{"n_layer": 11, "norm_place": "pre", "norm_eps": 1e-05, "parallel_block": false, "init_std_up": 0.0625, "lr": 0.01, "lr_mult_up": 1.41, "beta1": 0.93, "grad_clip": 2.0, "warmup_steps": 200, "schedule": "wsd", "decay_shape": "linear", "doc_mask": true, "dataset": "wikipedia_en"}
Each number is 128 + 32 x the weight over its row's rms, rounded and kept within 0 to 255. Layers, rows and columns count from 0. Numbers have three digits each. The size before them is the row's rms in percent of the matrix's.

# layer 2 MLP down, 64x192, rms 0.116, rows 0-63, columns 0-63
106:132161129140116116156171144086164132177126163145116099169124113076137084168093085108114176136152141140112085215152085193080083119126097093071152175162099106129125137108148187114111174117124167
098:137160078134104098120084103148148152115137191126154135187103080100116125117176113130149097121134139183154142113118116072076186106093145115126126118123132153106143133093113080127086111116112057
111:114154177140100163067141149126159148123148154113144166091154130154105124114130101101132118112095121104132155135114096094120119177112130144122136160133129114129132174109096157087119127155142133
094:167144109081152136104082112143110112125132100121132159216137137196140109143144181138157114120146127080089158127127137103148219076107097128099192147140188142150134123094102112130109169113173129
108:121131124139101122134099108108094146119125151185096101158136080145107155132165130120152141135125121158124093125089137097111108109143090179145108153095115149155084136076107115127089053153169151
090:175097116118119157137160080121125139150154149085129156142160147104130089177159132120136147129134121183133180133125096114108102102141176153141116163110119095133160098076135112147000130128086137
093:143157129155111102144135177154119116090145161202090191106140123132053076105141130100144131102105205142089155122172084107099145121180147117115089160078123131129135174095093113171124099137124195
095:154092115118145045131144097121082143165140093130128154053134172161154184127187095147099082127081142184122118098190150114141134082170112150163119129121134126147084106163145102120109102096136143
094:136100119155122117142097074126137124145149082150112112162124118102105115105157135149155174095124117170088109091153073120119074127153136125127069161185131095097156149145123120100109176099148111
112:059114152076103103164179139104137205099107122157158189105116087068164130179209132116139095138170139128145215110137209129200053109162131109149129121133120144164149194111137128087137116119106161
095:102122093134126102086149102141090111124148090068120105131117145117082138148132100088139198171158124140118180129123090121124142126099139159146135145101130118112118135096117089111144151083093104
092:100140138122109138087109132113172118084124135168176172097114132152145127120172151106116123148113111068149123117217130100116163153163152096099100133121103158107083133181079124100105128103113113
091:168179107136154104146113135121074136127154100146086174174150127080140208177156146127202103148147139177126157154087098134104151130134130109133126140130121074162108183138139156070135183150110145
091:164100103138119075189163125165189080092151141125120130097142077161094191112135111165154114109115177100114115102069124138097132119090145148083143108122154124123170176064167165122110171146126082
099:139087175153144132105154117113151161133080123069097168126141093134099171137140106136121120138087171159147125109139117132107167100163088129111103132138133108127134093152153159122095103115151103
095:171093114109124131135126111131149105150141127180081124074123114086075209091189124129104100095148166096083132138118103119095110075115121150088097212130132122131137197157104143169103187105150135
097:143103125118104131149180175101079104082109093115134138114167098108126092086135160129170140106200059138129168185122127169122135124127092145079097096163110130122123131168176192127130166099120144
100:107168089184160145146131092154129130161150142097118079153169109132126117160045136080149165153088117194062128151163106202103131157145135116130126168107107126100107178129171141111134145127153119
091:122106066137106113126141136146103064122121122160152067084047095145119114123146101155025143081092116163097130125137143098068174119107135116139162107153086137155142121126096189100137007142129114
101:114082159111088036150137069149138163128120145130093056070181121130155117137181100158094133121101127061108074160176138114111125169136133162124149142139155125116149126094090119107091167173140116
094:119190103124125102179151140104133083126137161131091122183165162082142038128124120127121128098116124124146086134075142099132194116125119092044109145093168135093097141117099064164149105149097109
097:156175103119078146206116115125194095089127065095075143193171089143171180137148106145139122146141166111099064144177092110112154131078124129140150115113160076115090103190121102088080103081148158
095:087107075081131113093166140138170128094159101104144141163119127167102099154092088116112148124162115131108126111164125116183123155135087163089174122103132092132084118101105155151145083154110116
136:139083093095109129173131151143105136143105121134139109164111144123165151094112151114137126128184123123137220172106154170157125159152112161140109128114156134148154124127129064147125145137085130
089:128151098145189119173155152143118172113118176180147106167106128192147089070146137135129180083057094156116081154131102092127118157173168117137127151156131168114122152131186126072190113172082117
104:125120076121094117128145169131113107123173178109134151129160121155119109160140108128089123148120142129112183130087156069133149100128116151151109191096124140138109139140121117152080167162135153
097:154163089150168176108131141136121132152069106116157095125092094089122119139166098124155118121126118131192111093170078106105170148172114166166152149139085088134137127172158169178131140121113162
086:126176088124138239149109119141131118171109178132094091085119148137118175120086136122127166097192085100108161151139122109124107131087182076131088127122094155088125203184112101171098133156156137
123:170104129100149094114171101115159149100139194106077191098104117092160071149165100126114103109189106178125109116228179128157157131157143119121157160192088157158100102084066160099155160184131117
097:156144110084133109125086154142100143129059189084166096131136112100161072118107126161118120063140060129151151148099120101124120203140089128135121108089149111112144093127147122131149081168132113
099:118113117112158111126090111112187063135107082092135165064101138200123126175148197131191039187169085153111141179155190206172117167098103112136183182190125130155089106144161063154136142141140144
092:132067082161123151114161121165136098122163060080135097184101155159128118118118142127179159138091128123138109118157124115062118132095173082121148129112146134081174133129114131148133071131157137
097:140112124115147058125134096145180146111082136161186122145134109199155145077208134131095099141158134122103071121151177108075167166141117198096158101108133145144136138176176152116123120079135064
098:106101113088105094138113144167143148126142099151147179206117171088123098127161132162079150147154122149122113130099170177174156111170138199124140105152162141073142087128133131131169163188110108
098:120144137093124135156120148131120047084114205121101166074157118152117080135123198156094099125115043100146107198143106130133078142113094131172129110155109137122100071135157135119039165162116132
143:182165178071129202133099130106083142122118116077141109127176109099152127147149093126093140146191087107149150151103138196182158098176143151154153134154089110108096132084048127128117107138156103
103:101159168106128153183111101128112175071115122115109130214140111144131164165132134135161165134168205128158087131092170086111132163162110152114078111106098151124127175058150101085109150142125165
103:135101085151115086113111154126172125133146169147130120136150138124093146122164139153137130184171093073104160152165137114132115072070116110121138121120129091126142125128061100129154080143132083
093:108132139142089174091145148128196148149086099123162143188148113139119098158165165153128152150133123104092096140153166067147066154165152171106099123107134120180128069115159153118122111086112145
114:143093149130109113118169129098090119135109177149127157142135102109171124087128093116139137043072143118167158096167105124094193078108141096063117146146111108105123118147164176175109149124138107
101:146145103135129133181128165142117122094168087113093137115142111107138177138192110088126113057103098178120185154126129184107180134084132118143125140135123112139127150170090152169105083125146134
100:141140146187116101132128162138147176128063086180114097131112163132152087153148196145119078144128119140124138169144089072137120081117130101089110110138134191131110110149181157116068142140116126
115:128078113162120132162124090169081103156123213095158148134110105147105074101057121079152186106123166112129138110121133126112160120155129115069153123084144098090120146140114122090155095090170120
095:160108107094131111189103143115144120105151097052100127112129094153199132151185102113068103166134162145100174062137146156146123123138160211083148105123117120105100129162113095126163065111108105
097:086121113166108167075151072122030070100098081101165048120111107154109161164196137147084129159152091104073105122102124133171157108130139174169134138069127113137116140091092089152112170100146151
111:086125115111120171178092128134161142153170083106170190110143095129134158190115118085151117138151104142127106138131122109158157132160184143146036160146153103073097121200168080119148138163106141
096:129134120158137074099091140149105108146099161128168107131088077161138073121087140090110180159133124065139115106096145157136089189136120097071091185131066135134096075119223111130087088120130151
101:124075146103149177139132118157084177140122059184150138150137091146185148073118083162118160173137140119135150134123157165160072165127120134147118122124116122174154123117066132163117157167097181
106:149116117136118151160125132128120116118128089095086120156043159154129152138149115179165137128138099098144152074095134145119087143046163096152075151133156075124130114131099157100144145169142139
110:117090105085119147108119145094111106114121203130146180085136170137174117141187134131110225105112128135134080198126132141128091111125104132142143121162105129133159154154215165166107188106125147
105:093072115120156138146121119179121139077175122138124171160146124103147173131135149088098080119177099126109115176069152134161088102159120174152122078133114103144154155145173066116079115108104096
091:101137131157121208101060117126220088189130104122145114117077113141093089099071110139138060139135155105126117175154083179089088155127137140159137148068132133150087144128113184129114120078152086
093:162125136152102124146074161177151091131174146137135146154155105130171032109186138123146112129130149133095109154088130160129109168182100168140164076102149132095168152164137133170104155116151144
091:160076138089159148145136112158166035140146147101061156129145109145138145138197124173162092113142117181137136115101160164109148186084148163102086149093107092163132124119104146148110168107120077
099:125119137139131206140127138136115158137171074141078104135109116118153054114173121163135035126111174155103192132106139118119120128093106159112218128122094098117149157181158127164089144172115193
095:175124145130154149205133152154172165152126119133099130119112153132140074130103164151137172134118115133128144130159144174118173113081101149104106142162124075163096147154141097133144098124126126
087:141166155114144151105129112109146164118153083086194144134113097150145133113125111160104159093158090137099097114120113135103098140168195112077105101096150160134178120132175116119198138103133080
099:143132187162141206212086117118095193082106149115137096098217137144139254106117122154115108122091107188110149107167103109144079130111146100103128120130128180113130110085115160073140153143133121
083:142199112159143145140080158149097102107146132150117140127120104082126161222123159120127176099149129155130121099170119113040171080165131105065112164133136120127152174136151126157156131140147129
080:126097144104118180157091109104074101081152113159124178136152124168167097151173137136108109115112091139130095125204140079111101154112101106143082113095135138130137126107141094042083086180107066
097:073169168101127065108124104170092154100105119123150135158094131146135133100160139168132136129172080087132074140053182119157156156163094151147099092142151146145109123090116136121133134076143132
087:106172085074105121103081123090120111138107081123160121091082109145107037100142135152117134088147144120127163107163145180139150092158130149152144098106113109094103158161188197096130148110139141
104:149157094101139137067109154082156126153159160136122182120087108076114126076073120122127129092106094128119076149151052138136130090092134099090115173122143090147146129117103135174160115165135132
112:150134112164140168088082127131113121130118064153137194105086104148120156039128126136158130149136168191134111099147126122147070188125128140108124175177104098122057097104039132122102169149154125